Each number is 128 + 24 x the weight over its row's rms, rounded and kept within 0 to 255. Layers, rows and columns count from 0. The size above them is the row's rms in percent of the matrix's.

# layer 5 MLP down (transposed), 1280x160, rms 0.238, rows 374-395, columns 0-159
size [ 99  99 114 107  94  92 106 113  99  92 102  52 109 106 100  96 102 101 111 110 101 106]
[[ 88  96 113 148 153 139 120 156  95 144 139 121 124 127 146 106 122 120 154 100  69 133  82 110  63 156 161 147 126  95 179 135 156 146 173 143 156  92 126 144 110 107  79 131  81  94 131 137 125 115 145 112 145 143 119 119 147 105 148 161 143 143 121 150 108 128 106 144 138 105  95 169  75 117 128 155 123 138 135 160 141  84  99 124 166 109 117 150 106 118 133 116 127 126 147 150 127 107 145 137 116  93 113 166 110 159 162 121 122 114 127 108 113 164 140 121  64 142 133 108 121 140 106  92 115 143 137 133 127 152 102 145 170 120 171 124 185 118 126 122  85 111 139 117  99 119 113  94 138 128  98 151 133 138 133 151 159 152 116 152]
 [121 109 113 146  65 110 150 102 154 114 165 119 147 109 134 115 189 123  92 133 116  93 196 136 119 133 177 132 143 116  95 135 107 146 140 117 140  94 132 163 104 114 135 106 123 114 139 150 128 137 111 131 131 138  86 121 128 145  94 145 131 116 174 105 105 118 117 101 190  92 158 124 163 132 170  71 135 152 119 147 109 114 124 127 131  88 152 147 136 138 119 135  93 113 128 145 101 121 140 120 124 137  91 124 114 135  77 164 136 110 115  94 115 135 129 153 108 147 107 146  96  73 163 135 106 127 161 122 128  94 152 166 102 140 126 127 165 129 127 137 128 120 119 124 132 122 150 138 138 153 121 142  71 162 188 137 103 108 139 156]
 [103 103  81 114 168 137 150  92 149 156 158 143 146 163 107  97 117 142 138 132 126 107 162 100  85 126 131 111 111 153 112 154  91  95 122 162 116 119 111 131 152 120  90 112 160 131 182  96 154 128 118 115 131 108 165 113 154 161 154 173 109 148 155 112  99 124 109 165 122 140  95 111  91  90 137  93 110 123 121  90 132 130 141 117 138 123  90 115 138 143 135 169 174 132 163 116 112 147 142 126 132 139 159 143 135 106 176 113 145 197 151 104 109 130 130 152 141 122 186 121 109 131 138 123 138 108 146  97 104 141 171 115 116 128  99 117 129 143 115 165 110 168 122 166 117  81 115 133 123 121 113 105 153 130 123 150 102 173 149 126]
 [149 105 120 176 109 111 102 135  80 125 160 159  85 136 146 125 132 115  99 124 176  96 160  99  66 159 111 131 113 177 160 139 149 112 135 120 141  88 136 116  84 145 124 111 158 144 123 126  91 135 166 131 143 118 138 110  90 120  92 161 153  98 154 150  93 142 143 169 103 150 146 105  96 126 116 121 125 148  92 125 132 142 126 103 166 123 113 128 116 151 121 112 150 133 116  99 123 126 104 162 150  93 105  94 168 137 140 160 156 148 143 126 124 116 132 112 113 170  78 143 146 104 130 105 168 133 146 140 161 111 143 172 123 128 119 177 130 128 137 136 105 115 129 189 117 141 162 146 135 133  95 114 143 147 107 159  96 143 133  99]
 [105 107 137 158 142 127 140 149 101 149 126 122 113 132 169 113 125  97 135 156 168 146 148 116 103  82 182 102 124  97 135 107 148 135 153 139 129 162  90 128  92  85 154 148 137 113 177 149 120 118 113 147 125 127 131 156 157 108 133 121 138 105 144 102 158 116 123 155 125 110 131 104 101 149 121 154 101 107  98 146 119  90 119 149 129 150  89 142 178 128 146 105  91 144 156 115 132  96 190 135 112 104 138 134 128 176 125 127 124 155 154 127 133 116 153 122  98 166  94  89 138 155 126 127 144 138  81  82 108 135 121 100 147 141 141 163 132 159  94 137 140 127 172  76 119 143 130 118 150 111 174 102 102 113  99 127  95  75 129 121]
 [136 150 125 150 112 118  99 142 109 133  89 131 108 136 101 105 119 149 158 131 176 130 131 107 116  91  93 110 135 121 141 112 187 130 125 136 200 128 133 157 135  96  92 103 166 118 141 118 105 118 141 169 120 128 112 151 112 137 124 135  98 174 116 113 106 105 133 135 120 118 147 101  76 167 148  91 137 125 154 118 114 110  87 136 115 133 136 120 122 108 136 113 163 133 155 107  94 104 161 155 128 107 121 124 109 165 140 130 177 110 114 135  95 119 138 129 116 176 120 153 128 110 168 110 140 137 110 171 165  66 124 124 130 122 100  77 119 125 138 142 123 146 150  39 105 106 148 134 129 108 126 118 145 106 105 155 151 122  88 125]
 [114 139 115 125 132 100 143 135 186 137 162 156 114 116 160 137 109 110  86 120 121  98 118  99 124 115 107 159 159 141 104 154 120 146 114 118 176 134 126 122 102 157 103  95 105 156 125 135 137 116 136 129 182  99 132 149 162 125 137 107 111  94 149 117 145 159 118 125 177 163 152 143 136 157 176 183 171 139 137 120 109 102 126 115 138 135 139 118 120 133 134 108 145 125  83 145 151 108 135 143 162 165 102 123 120 132 126  89 114 102 119 108 126 175 149  86 114 145 123 158 101 134  92 159  96 119  79 107 155 109 118 115  66  85 142 108 170 114 145 122 126 113 123 191 138 131 168 129 130 108 156 126 118 173 112 104 146 140 138 134]
 [162 113 132 111 153 148 136 140 146 161 116 120 144 131 107 139  67 150 167 147 114 127 126  92 181 126 137  96 124 155 114 126 113 138 153 126 132 100 141 148  87 140 130 158  90 106 135 105  92 114 111 114 133  79  83 110 135 138 104 124 111 123 104 123 182 164 166 129 134 131 106 137  99 120 141 130  82 176 101 134 141 115 135 151 147 145 129 132 130 118 135 164 113  86 116 143 128 123 148  71 133 128 159 156 136 133 178 137 128 116 127 143 107 117  97 144 184 109  80  94 122 168 152 111 148 140 126 125 130 148 143 137 133 152 148 128 151 137 114 119  88 148 108 155 129 164 101 124  87  47 136 106 118 160 116 137 174 117 118 128]
 [139 111 158 122 140 111 150 160 151 141 120 111 118 127 125 165 115 104 148 165  97 111 138 155 132 100 150 154 115 177 168 145 145 139 128 104 112 123 146 177 132 143  99 117 143 171 135 132 152 113  65 114 162 104 107 117 127 129 122 120 121 115 113 139 161 129 160 125 124 147 156 176 132 134 154 121 123 158 135 127 141 108 135 159 157 162 116 119 104 106 136 172 112  79 127 147 120 111 152 124 167 168 124 157 130 133 107 140 139 151 173 132 168 137 139 117 122 143 156 148  93 106 150 124 176 150 109 140 123 125 102 111 109 156 117 167 132 141 119 134 132 147 145 143  23  90 140 145 117 101 121 115 140 144  95 134 104 163 113  72]
 [126 143  97 125 128 123 111  97 142  95 138  79 135 135 140 147 144 154 111 126  89  91 180 103 133 137 136 132  99 115 115 130 156 131 126 148 126 169 138 166 109 110 151 122 145 161 122 159 127 101  94 137 125 143  79  96 156 111 130 190 156 113 153 150 117 109 147 141  97 113  92 159 147 138 175 116 120 109 118 103 151 145 119 156 153  90 136 154  93  81 134 103 114 135 127 120 119 111  87 149 109 153 176 183 169 132  93 164 125 148 129 162 110 145 110 137  99 170 119 152  99 129 143 150 124 116 168 121 171 145 159 152 104 128 115 158 140 116 137 125 136 114 162 124  93 153 110 105 102 163 137 146 131 140 137 154 141 131 143 182]
 [123 138 106 125 147 106 118 145  85 165 104 137 137 127 131 129 118 158  96 170 162 104 126 119 110 112  74 118 143 129 111 121 128 159 117 123 165 145  96 100 142 105 121 131 115 138 176 140  80  76  88 124 164 150 136 150  94 112 111 116 147 155 145 136 139 161 130 139 136 147 123 125 160 109 112 100 219  78 110 101 147 122  91 174 103 150 112 151 124 156 132 110 108 126 141 156 131 122 122 124 110 133 127 123 117 146 117 112 105 158 143 102 149 126  96 104 133 151 145 157 144  97 144  95 115  93 114 110 132 109  99 123 133 125  96 134 142 115 152 111 135 139  98 122 167 126 102 125 155 157 124 119  90  79 120  59 162  98 127 154]
 [ 91  90 149 141 111  79 129 122 129 152  93  99 132 116 151 122  97 108 172 115 111 112 132 135  86 122 137 126 170 138 125 109 138 147 125 121 118 139 136 135 169  84 122 117 123 123 145 140  88  91 111 144 128  93 138 126 143  68 114 104 172 172  84 165 111 124 175 122  93 165 120 120 102 109 117 115 149 154 146 103 109 159 150 114 137  85 147 163  96 116 157  77 124 145 118  93 160  87 128  87 129 152 143 123 124 113 138 122 112 139 115 128 120 122 116 148 133 140 125 184 104 117 125  72 170 147 149 113 146 168 126 147 153 111 147 119 130 126  96 138 132 137 173 138 128 158  85 106 134 173 106 129 104 104 138 112 118 122 110  95]
 [135 106 143  82 126 152 100 119 123 180 147  82 152 167 145  59 141 151 143  81 144 125 139 150 142 125 111 150 159 154 132 113 127 128 150 109 154 121 148 108 135 122  80 161 131 117 151 106 161 138 117 137 124 132 130 155 117  88 150 110 155 145 143 162 117  99 164 123  92  91 119  96 127  98 130 110 138 121 135 170  98 112 113  84 102 116 129 139  98 123 133 121 149 141 124 125 151 121 154 103 106 123  95 100 175 142 131  93 147 150 132 172 132 146 163 149 137 129  97 146 119 125 151  70 122 114 134 124 115 155 146 131 143 126 100 147  96 122 128 148 112 126 186 134 139  98 104 120  76  85 110 133 186  99 149 150 133 104 157 141]
 [ 98 126  86 160 114 122 125 114 117 131 139 144 145 150  66 135 121 133 104 130  86 134 140 134 108 105 116 158  97 114 135 166 190 132 104 160 106 132  93 121 158 102 114 118 131 146 119 180 137 119  90 101 146 124  95 133 154  81 118 142 105  93 111 137 175 158 118 111 103 124 112 111 140 144 147  99 148 128  78 105  98 125 126 124 170  80 123  89 143 120 157  99 120 137 101 130 121 143  98 161 125 128 155 120  99  98 122 137 103 130 100 113 129 157 137 124 132 106 129 173  84 136  89 101 142  85 131 135 116 180 139  97 158  69 120 141 112 112 141 134 118 142 110 107 141 125 132  76 115 125 109 147 140 140 153 141 125 105  76 124]
 [ 69 140 102 138 162  82 130 114 104 158 115 143 118 165 125 142 110 112 105  99  73 156 111  98 119 128 163 126 121 129 165 112 120  99  98 182 140 113 145 107 131 178 183 134 117 116 127 164 114  90  98  85 143 124 123 151 146 125 101 153 143 162 161 123 124 124 131 130 118 144 137 144  95 148  98  86 103  98 118 178 139 149  95 136 138 121  92  95 128 168 146  99 157 148 111 141  97  79 131 127  99 125 132 139 110 155 112 125 157 113 117 128  95 107 113 141 147  94 133 107 129 128 176 130 122  62 134 129 134 106  83 113 101 135 125 158 121 113 147 123 127 119  99  75 140 123 135 121 137 136 145 118 138 142 113 151 123 166 144 156]
 [ 99 120 106 148 118  79 152 167 137 199 152 111 133 137  87 148 140 114 118 113 153 119 131 113  87 132 153 118 113 115 145 142 122 111 132  97 161 110 135 127 107 148 168 169 139 150 149 122  74 124  88  78 144 107 126 104 120 128  93 134 108 150 171 123 119 132 130 119 113 151 123 122 143 102 116 108 125 102 116 140 130 114  94 143 102 150 107 112 123 153 127  85  63 136 148 113 165 146  82 117 116 139 120 136 136 143 176 138  87 112 135 146 127 152  96 139 170 144 157 105 157 150 168 123 158 110 179 141  96 169  89 150 136 109 119 132 141 101 120 155 146 122 138 118 112 160 115 160  94 142  84 162 146 122 146 150 128 142  99 134]
 [125 127 126 110 161 120 101 136  93 152 104 140 151 107 104  98 116 143  84 116  61 131 118 145 101 168  74 110 109 140 119 147 151 137 126  99 119 150 157 111 111 120 102 167 119 143 144 139 109 187 113 153 140 126  94 120 113 145 141 143 127 129 122 110 101 118 103 109 154 155 158 102 185 122 177  75 140 117 117 113 104 138 131 171 156 127 116 142 105  97 151 190  80 132  84 169 104 151 148  95 171 158 132 108 144 157 129 158 162 109 137 131  87 144 143 147 120 128 166 141 122 128 108 146 113 128 110 141 127 144 151 121 157 139  87 139 139 153 132  97  91 146 150 145 135 142 114 153 139 118  84 127  99 130 133 129 137 107 132 106]
 [102 104 114 160 152 106 152 107 141 155 149 137  93 112 139 117 107 135 138 143  98 124 120 106 118 114 112 141 162 167 124 142 116 124 165 101  88 124 186 119 121  97 124 131 138 112  89 112 129 128 113 127 155  63 116 135 134 178  93 135 149 119  94 132  95 102 157 112 146 159  91 110 167 121 156 107 116  98 133 118 126 149 167 131 139 181 119 180  76 156 135 128 116 120 123 112 145 156 107 129 131 114 140 122 110 139 139  90 128 148 140 134 134 131 118 125 140 186 111 105 117 124 149  94 140 186 159 135 118 134 164 114 176 129  92 122 111 126  96 149 130 149 116 108 117 108 126 193 117 163 102 137 172 134 122 126  92 116 110 171]
 [104 107 117  94 142 127 140 128  95 139 138 150 102 113 118  84  95 169 123 145 133 145 160 110 130 125 140 104 142 146 142 199 128 139 106 130  99 146 173 112 119 130 128  93 116 118 159 131  93 119 142 160 141 130 170 114  93 146 140 134  92 132 135 128 120  92 126 118 101 142 133 137 130 137 113 117 126  63 101 120 126 105 121 104 116 145 118 132  87 154 142 126 148 114 106 128 126 114 111 110 167 108  91 107 101  94  74 146 120  92 151 170 158 138  84 149 144 184 148 142 109 122 139 116 115 132 155 139 103 117 134 145 167  87  97 154 122 142 138 156 151 130 132 168 150 105 136 110 197  99 107 159 177 158 168 126 127 160 122 133]
 [120 132 145 134 133 147 118  91 161 170 135 142 107 156 146 109 144  92 120 135 159 160 169  54 136 158 102 158 147 146 165 120 105 122 106 171 164 143 141 110 131 115 104  83 146 107 165 107 134 129 136 129 157  78 158  95 154 120 151 148 173 141 111 142 146 115 141 110 127 142 102 138 127 184  94 101 198 117 121 125  87 102 140 172 101 121 118  93 135 137  82 126 100 146 165 151 180 110  95 133 137 137 149 113 121 135 146 122 114 127 112  93 142 167 111 151 137 137 146 129 138 111 117 171 135 156 109 104 118 149 147  96 124 124 129 156 123 144 163 157 132 146 117 113  78 115 124 121 127 140 131 115 143 108 159 144 148 121 116 120]
 [114 107 105  76 147 133 141 111 180 134 155  88 107 142 179 107 166 125 117 150 106 140 145 168 133 163 141 129 143 159 129  80 122 125 104 101 116 101 162 140 134 124 129 119 108 104 163 118 177 160 134 157 155 121 103 152 184 138  90 133 157 102  90  76 128 159 138 152  92 167 182 141 146  97 155 122 193 145 180 142 123 158 142 111 119 134 158 108  86 114 184 121 141 130  98 133 133 132 141 137 131 124 141 143 157 123 117 169 130 108 134 148 135 140 124 122 101 142 123 177 114 122 124 132  89 124 144  96 116 138 128 118 132 139 125 141 144 133 145 150 154 103 126 100 158 127 136 137  98 142 119  95 121 114 113 125 113 109 119  90]
 [135 136 140 166 115 137 141 152 161 133  93 100 146 122 152 169 112 126 124 137 147 139 159 113 106 135 114 155 154  97 126 124 126  95 172 140 135 143 135 113 117 128 145  93 102 133 113 132 157 108 198 145 129 111 134 124  88 138 140 136 129 173  97 132 127 119 128  87 131 166 137 174 179 130 148 117 134 131 119 122 122 104 129 125 165  98  77  85 151 103 147 163 162 116  98 140 141  88 150 139 142 130 128 123 149 128  88 138 118 139 133 163 136 124 113 110 174 141 130 103 102  86 104 129 108 111 155  69 106  95 124 135 161 114 108 110 130 106 175 126 159  84  90 162 154 120 170 112 116 108 131 122 114 132 189 115 135  97  96 153]]
# layer 5 MLP up, 1280x160, rms 0.239, rows 375-395, columns 0-159
size [102 119 102  90  92 106 111  94  91  87  43 108 101  95 105 104  99 106 109 104  96]
[[170 126 126  85 114 112 110 104 135 172 194 137 140 119  90 105 124 156 140 114  98 142 101 126  91 161 132 153 102 101  83 118 100 117 126 135 114 165 129  98 128 122 180 125 131 114 107 132 119 166 113 160 133  96 173 160 143 128 139  82 152 134 120 113 134 110 129 136 143 131 139 156 119  93 125 150  91 109 135 171 105 127 125 140 130 123 149 125 150 133 132 137  76  86 113 119 120 113 121 136 135 149  91 180 119 119 110 127 109  89 158 160 141 138 141 130 141 144 147 166 118  96 124 123 162 162 123 101 130  88 119 101 130 137 120 103 138  84 165 141 108 158 105 158 142 106 150 158  91 167 100 156 101  92 166 158 100  98 139 127]
 [103 135 128  89 143 118 161 130 154 124 142 108 147  99 122 125 127 177 177 146 168 148 144 126 101 111  93 109 114  89 104 134 166 169 106 171 165 109 138 151 127  88 120 134 136 108 124 121 126 139 137  84 114 135 147 160  89 126 206  92 157 141 180 155 164 137 145 119 142 129 107 118 146 121 132 114  86 148 128 109 148 116 143 135 109  88 119  96 153 153 115 132 168 122 149 134 104 134 113 107 163 139 125 126 122 143  87  85 126 146 147 133 135 112  99 148 133 145 112 118 111 153 125 157 131 121 164 152 108 142 148  81 124 145 120 129 155 105 156  93 141 147  97 145  99 173  77 122  85 134 112 121 154 105 144  88 141 144 108 138]
 [107 174 120 150 146 101 157 162 123 116 164 126 165 143 130 132 118 118 136 168 143 110 152 120 105 141 106 130  98 133 201 130 121 126 124 142 140 143 178 145 130 167 131 102 119 132 131 124 142 117 141 107  97 144 145 130  98 147 124 141  97 123 127 163 128 170 148  93 119 112 157 121 174 135  94 173 151 125  92 157 138 125 134 134 151 163 168 125 112 145 131  97 109 146 124 121 129 179 133 115  94 148 121 139 103 130 205 127 110 116 167 166  99 135  97 101  93 186 126 140 134 123 175 100 135 152 148 107  74  76 107 140 134 106 139 134 137 115 107 120 125 137 138 103 163 133 158 157 124 138 110 124 122 127  90 126 115  92 150 111]
 [140 132  99 112  93 122 119 142 180 139 135 126 179 134 103 112  97 153 139 127  95 139 118 143 173 138 139 117 115 146 119 154 142 110 126 143 168 110 158 145 127 176 129 134 136 117 137 129 153 125 173 105 135 147 150 168  91 146  66 101 136  94 138 166 139 133 145 150 157 107 154 156 145 125 162 166 133  88 139 156 113 134  92 125  97  82 146 135  99 121 178 100 144 112 115  90 117 163 133 140 139 123 132 160 125 138 121 135 115 158  73 118 125 139 154  82  76 159 149 117 140 117 171 151 107  84  97 129 162 161 127  97 142 154 112 125 109 153 127 153 111 135  95 137 119 121  78 157 133 122 111 117 123 138 147 163 103 139 144 128]
 [187 114 103 147 135 130 140 167 131  97 121 121 166  74 127 135 147 126 181 138 131 153 130 119 117 155 104 147 107 150 108 140 107 109 100  67 138 148 138 140 100 147 160  99 138 125 101 171 119 126 127 136 111 125 157 114 136 126 105 145 111 157 104 110 166 123 135 115 141 141 127 170 139 135 124 133 135 173 132 108 119 161 150 158 112 110 137  89 150 152 117 108 113  87  68 116 127 176 106 141 108 150 167 149 113  96 117 105 164 161 123 126  79  72 114 128 145 146 145 114 126  97 157 128 150 103  92  80 106  98 152 135 131 143 124 103  90 102 149 149 136 140 113 141 124 147 144 126 115 184 142 126 167 143 121 157 138  91 131 116]
 [163 121 108  90 151 134 123 139 146 136 110 154 162 116  93 151 117 131 118 122 146 124 131 108 124 152 119 114 156 158 108 154 110 110 124 112 105 130 120 168 149 152 133 113  48 112  88  84 163 144 130 111 103 171 117 154 170 140 130 148 129 157  91 145 162 133 136 153 159 114 147 153 142 118 121 140 159 132 113 171  79  60 156 106 124 115 120 131 135  96 101  99 125 103 159 106 123 125 148 116 111 104 109  88 127 126  97 101 131 144 142 113 160 136 160 152 143 160 138 144 102 127 131 147 118 152 170  98 144 106 121  83 114 104 111 107 156 140 114  95 144 154 124 157 123 133 122  63 134 129 152  81 128 108 143 173 131 132 166 137]
 [130 153 103 106 141 119  85 122 151 152  92 154 200 139 129 112 121  99 151 144 119  93 128 131 113 144  77 146 164 115 129 157 114  97 119 176 113  89 143 133 133 154 116 129  95 125  96 140 112 123 128 124 106 135 162 131 119 149 131 135 134 159 112 142 157 108 139 177 127  91  87 139 139 117 118 134 126 204 113 120 160 124 139 144  78 131 122 146 169 100  87 118 125 123 149 135 132 138 175 103 127 115 132 166 133 166 133  89 133 122 151 160 112 120 109 124 124 121 104  89 167 138 115  95 112 168 148 142 143 108 117 160 152 139 143 136 128 119 131 165 149 129 124 170 167  84 130 166  88 135  94 160 111 110 144 138 171 109 128 115]
 [138 145 139 101  98 128 119 142 108  96 153 165 128 156 148 171 126 122 127 141 137 122 118 107 113 111 162  89 176 155  53 142 115 122  87 144 111 106 119 124 135 136 149 138 133 130 109 128 130 109 112  94 126 158 103 119 154 128 122 171 143 163 145 120 136 149 136 118  90 139 161 105 151 127 120 140 172 160 117 144 142 123 115 125 157 124 126 165  92  99 117 134 110 137 160 155 122 131 122 123 127 166 104 155 126 167 139 181  92 170 155 106 131 179 122 144 136 161 162 169 164 118 123 122 144 149 101 124 145 138 107 101 126 135 116 139 157 121 165  91 108 127 153 147  83 157 151 116 129 131 183  88  86 136 114  80 133 129 117 176]
 [130 125 132 143 135 120 139 147 153 124 160 135 148 104 125 120 128 120 147 117 147 118  83 113  97 126 112 103 123  84 154 130  93 119 114 145 101 115 137 115 115 128 141 112 107 161 143  76 144 116  98 145 125 118 189 182 109 141 143 116 157  98 137 138 124 146 119 173 153  82 144 152 124 125  72 166 115 125 141 175 104 148 142 109 104 141 128 134 129 133 112 180 122 127 147 147 114 113 159  79 120 136 113 133 145 135 170 134 129 100 112 143 162 191 128  75 126  98 124 166 137 102 133 137 107 118 101 114 119 101  91 145 152 119 143 123 121  98 119 175 141 155 160  80 171  98 179 188 120 128 146  98 148 145 122 127 142 147 130 122]
 [141 135 132 141 112 146 112 138 142 139 136 119 141 135 120 126 113  83 165  59 121 171 145 173 115 108 160  96 104 113 109 126 114 149 158 123 120  94 117 107  82 184 158  78 134 156 136 153 128 147 177 136 131 145 135 129 141 108 126 139  97  69 107 125 154 117 138 159 116  95  85 121 129  99 143 192 172 125 127 101 158 118 154 125 137 101 108 181 176 111 132 154  97 128 107 112 131 142 106 137 129 111 125 161 151 122 155 124 109 110  85 109 122 153 149 132  91  96  97  99 114 126 140 121 137 113 151 123 127 101 144 125 109 123 156 133 142 164 169 153 148 120 146 180 137 141 105 155 141 144 117  84 136 130 144 130 132 152 107 134]
 [121 151 124 103 126  95 138 139 148 135 126 121 142 119 111 122  53 142 162 127 120 142  77 116 145 161 165  92  95  62 118 176 151  92  95 154 128 145 129 122 109 140 144 103 117 144 109 124  86 167 130 111  86 114 155 137 124 139 158  98 137 142 167 129 117 133 134 189 109 100 114 115 105 113 124 172 122 129  92 146 146 128 140 110 113 140 123  95 170 109 145 101 152 144 172 124 144 117 138 152 139 120 143 138 127 125 141  93 127 148 118 123 137 136 141 127 139 105 147 125 182 117 179 152  97  94  99 174 148 157 119  88 120 125 102 111  74 146 111  85 122 123 145 109 149 131 151 147 136 119 166 146 140 121 152 110 156 151 114 105]
 [145 189 111 128 109 106 134 138 126 159 126 167 135 138 115 119 147 124 135 117 125 103 127 129 149 107 109 164 150 118 114 119 145 168  89 102  58 115 115 105 133 133 113 115 126  93 151 123  84 138 140 121 135 151 128 138 117 168  88 132 105 120 141 112 141 141 107 140  53  65 130 121 106 109 106 123 136 177 125 157 152  99 124 144  94 109 161 107 162 159 127 178 123 118 128 122 129 111 118 132 126  60 127 134 119 131 162 125 142 130 148 137 127 125 113 120 133  92 108 158 165 135  83 111 111  92  96  99 143  81 127 134  88  92 130 104  93 134 106 130  99 108 126 130 148 107 136 128 125 121 103 108 165 158 170 164 125 152 151 156]
 [129 144 135 151 121  96 115 159 152 139 110 163 146 112 147 160 114  96 128 121 122  95 176 174 156  79  96 109 152  82 137 121  94 143 122 173 141 127 131 123 160 155 161 114 148 166 113 129 153 104  96 101 112 131 136 114 128 142 162 134 126 150  99 115 149 105 120 140 100 122 135 127 173 144 113 142 153 143 108  98 129 102 116 144 101 122 121 125 111 122 155 165 113 108 118 136  79 123 171 113 128  73 115 130 149 105 112 139 116 129  86 178 154 137 117 144 166 153  70 147 136  94 169 109 120 123  92 148 127 162 148 153 184 121 121 128 133 127 106  85 136 121 129 177 160 128 184 137 134 159 145 118 129 130  94 146 112 126 131 151]
 [ 90 133 154 109 103 104 132 133 112 157 147 104 140 145 107 120 120 183 115 133 105 111 115 145 144 157 157 184 117 163 115 101 117 142  99 127 111 109 146 139 128 149 135 128 204 116 163 173 152 108 182 162 121 134 140 130 100 128 148 106 142 117 135 131 157  95 136 120  99 111 113 123 144 162 137 113 102 114 126 126 121 112 189 138 118 121 119 145 140 180 128 140 139 143  96 144 147 151 164 124 112 111 112 136 138 209 136 103 126 140 160 150 100 175 117 137 136 150 133 139  57 128 107 122 117 137 113 100 118 123 123  73 153 128 145 119 179 115 130 140 122 114 145 169 140 122 125 151 112 165 134 132 127 112 130 126  98 149 142 181]
 [122 138  81  73 123 148  62 118 152 128 147  45 105 134 139  83 129 126 117 113 128 109 114 118 154 188 143 171 131 116 138 110 145  94 174 130 116 145 132 135 123 111 147 123 103 141  93 164  85 139 117 141 122 104 124 114 101 147 139 123 147 123 115 122 138 108 114 135 136 119 118  86 136 140 146 178 196 159  82  98 153 172 153  89 136 100 131 168 139 153 143 149 116 121 118 131 123  97  92 118 141 112 120 121  89 122 155 108 146 161 134 139 129 143 128 126 133 136 117 169  65 128 130 105  86 135 142 102 123 118 112 103 110 105 134 174 159 104 137 119 125 111 113 101 141 128 113 117 110 117 131 133 131 127 120 118 117 135  81 111]
 [141 163 135 129 106 148 158 137 126 147 181 120 136 112 135 130 125 150 170 169 145 110 126 141 106 141  91 142  93 106 191 160 101 122 115 119 111 166 177 159 137 145 132 126 122 150 115 176 162 165 150 125 113 108 114 133 126 101 142  95 117 115 136  85 102 121 142 108 155 106 108 142 112 139 133 129 126 145 129 182 122  92  98 106 113 123 115 143 120 137 166 143 168 104 130 111 140 137 106 170 113 141 155 117 134 162  85 108 158 136 125 117 101 159 133 134 105 106 140  94 166  74 117 135 175 121 128 194 142  99 106 130 126 125  80 130 120 123 143 136 124 161 175 125 104 140 145 155 107 122 144 129 163 116 164 141 136  91 148 166]
 [103 186 137 150 117 136 159 196 156 184 135 150  69 109 150 106 114 102 159 111 135 140 144 143 187 147 158  90 130 121 128 125 165 148 118 165 138 149 132 117 129  85 132 135 112 124 123 146 155 140 125 101 118 142 105 108  96 125 119 118 154  95 136  99 137 134 122 153 118 202 106  88 155 119 129 148 134 138 119 144 101  89 136 134 101 125 118 111 172 153 122 144 112 106 142 127  80 120 127 121 160 111 120 109  94 124 131 122 144 114 118 134 155 124 143 152  84 147 133 179 161 121 111 132 102 111  95 105 139 163 141 160  95 135 132 157 101 129  89 123 125 111 149  83 132 145 110 117 102 142 120 148 108 179 134 115 163 146 138 125]
 [134 173 109  99 152 128 144 116 123 158  87 126 171 144  96 163 120 140 144 122 162 174 136 128 131 146 189 102 135 124 105 171 159 129  94  95 106 146 133 128  81 109 139 161 159 146 114  62  81  89 127  74 129 119 122 126 103 127 101 149 134 109 130 146 142  90 128 112 103 126 128 131 127 132 158  89 112 105 113 109 139  97 157 147 158  90 128 124 145 177 153 151 110 128 173 160 120 153  87 160 112 128 169 136 120 120 123 123 148 115 112  82 162 130 101 125 151 138 124  86 127 122 113 145 144 119 106 135 147 117 144 137 116 185  89 121 123 118 152 108 155 128 131 108 133  93 114 108 126 138 111 161  91 147 155 132 140 132 143 141]
 [146 110 113 134 166 115 142 162 164 107 138 113 181 106 140 142 148 124 136 132  93 128 141 145 149 172 118  92  83 127 147 153 117 131 118 101 109 131  84  70 129 149 134 154 129 113 122 162 129 158 145 130 123 145 117 119 151 141 133 127 114 139 124 103 118 113  73 155 131 123 159 131 140 139 118 135 123 139 118 136 114 130  85  98 118 150 158  92 145 142 150 117 169 123  95 167 127 172 117 140 128 146 120 112 104 169 133 124 150 155 139 138 140  75 141 166 158 135  78  95 132 106 117 137 139 141 161 134 179 133 119 122 154 134  70  88  85 146  72  83 143 149 140 145 168 139 138 150 107 127  95 118 150 133 138 119 111  93  75 156]
 [ 79 170 121 106 143 127  98  91  94 185 110 135 140 145 110 124 144 141 133  90 159 144 145 109 145  95 134 136 183 124  84 146 121 110 130 146 161 106 138 122 155 157 127 124 115 139 131 111 131  94  85 133  86 111 110 148  82 147 131 130 125 111 114 162  93 152 124 143 118 120 129 131 144 116 175 117 141 131 138 174 156 144 146 116 144 114 122 148 159 107  80 153  84 160 108 139 112 150 105 128 131 133 125 117 120 106 116 124  75  97 108  98 112 109 110 100 175 171 152 144 119 146 139 123 175 134 137 108 126 118  88 111 135 113 152 193 143 116 172  89 127 148 112 103 151 167 110 159 112 125 130 166 125 138 116 118  98 101 125 143]
 [155 122 137 118 161 138 161 110 150 147 147 157  85 105 138 151 125 159 157 125 137 157 184 131 136 147  96 132 129 113  61 141  90 135 133 161 127 101 102  81 131 183 127 130 131  88 126 125 133 122 134 127  90 120 132 177  77 128 146 159 123 147 104 103 138 170  91 145 120 164 115 176  75 108 131 124 137 165 101 144 139 136 100 127 150 146 104 120 171 114 122 139 140 119 116 124 100 162 102 154 120 154 142 105 137 110  90  90 139 130 103 141 145 109 112  87 124 140 115 144 154 120 140  58  96 100 124  92 116 124 130 155 121 112 164 121 135 125 154 157 128  90 118 123  78 119 125 132 116 109 131 147 121 105 112 125 119 120  95 152]]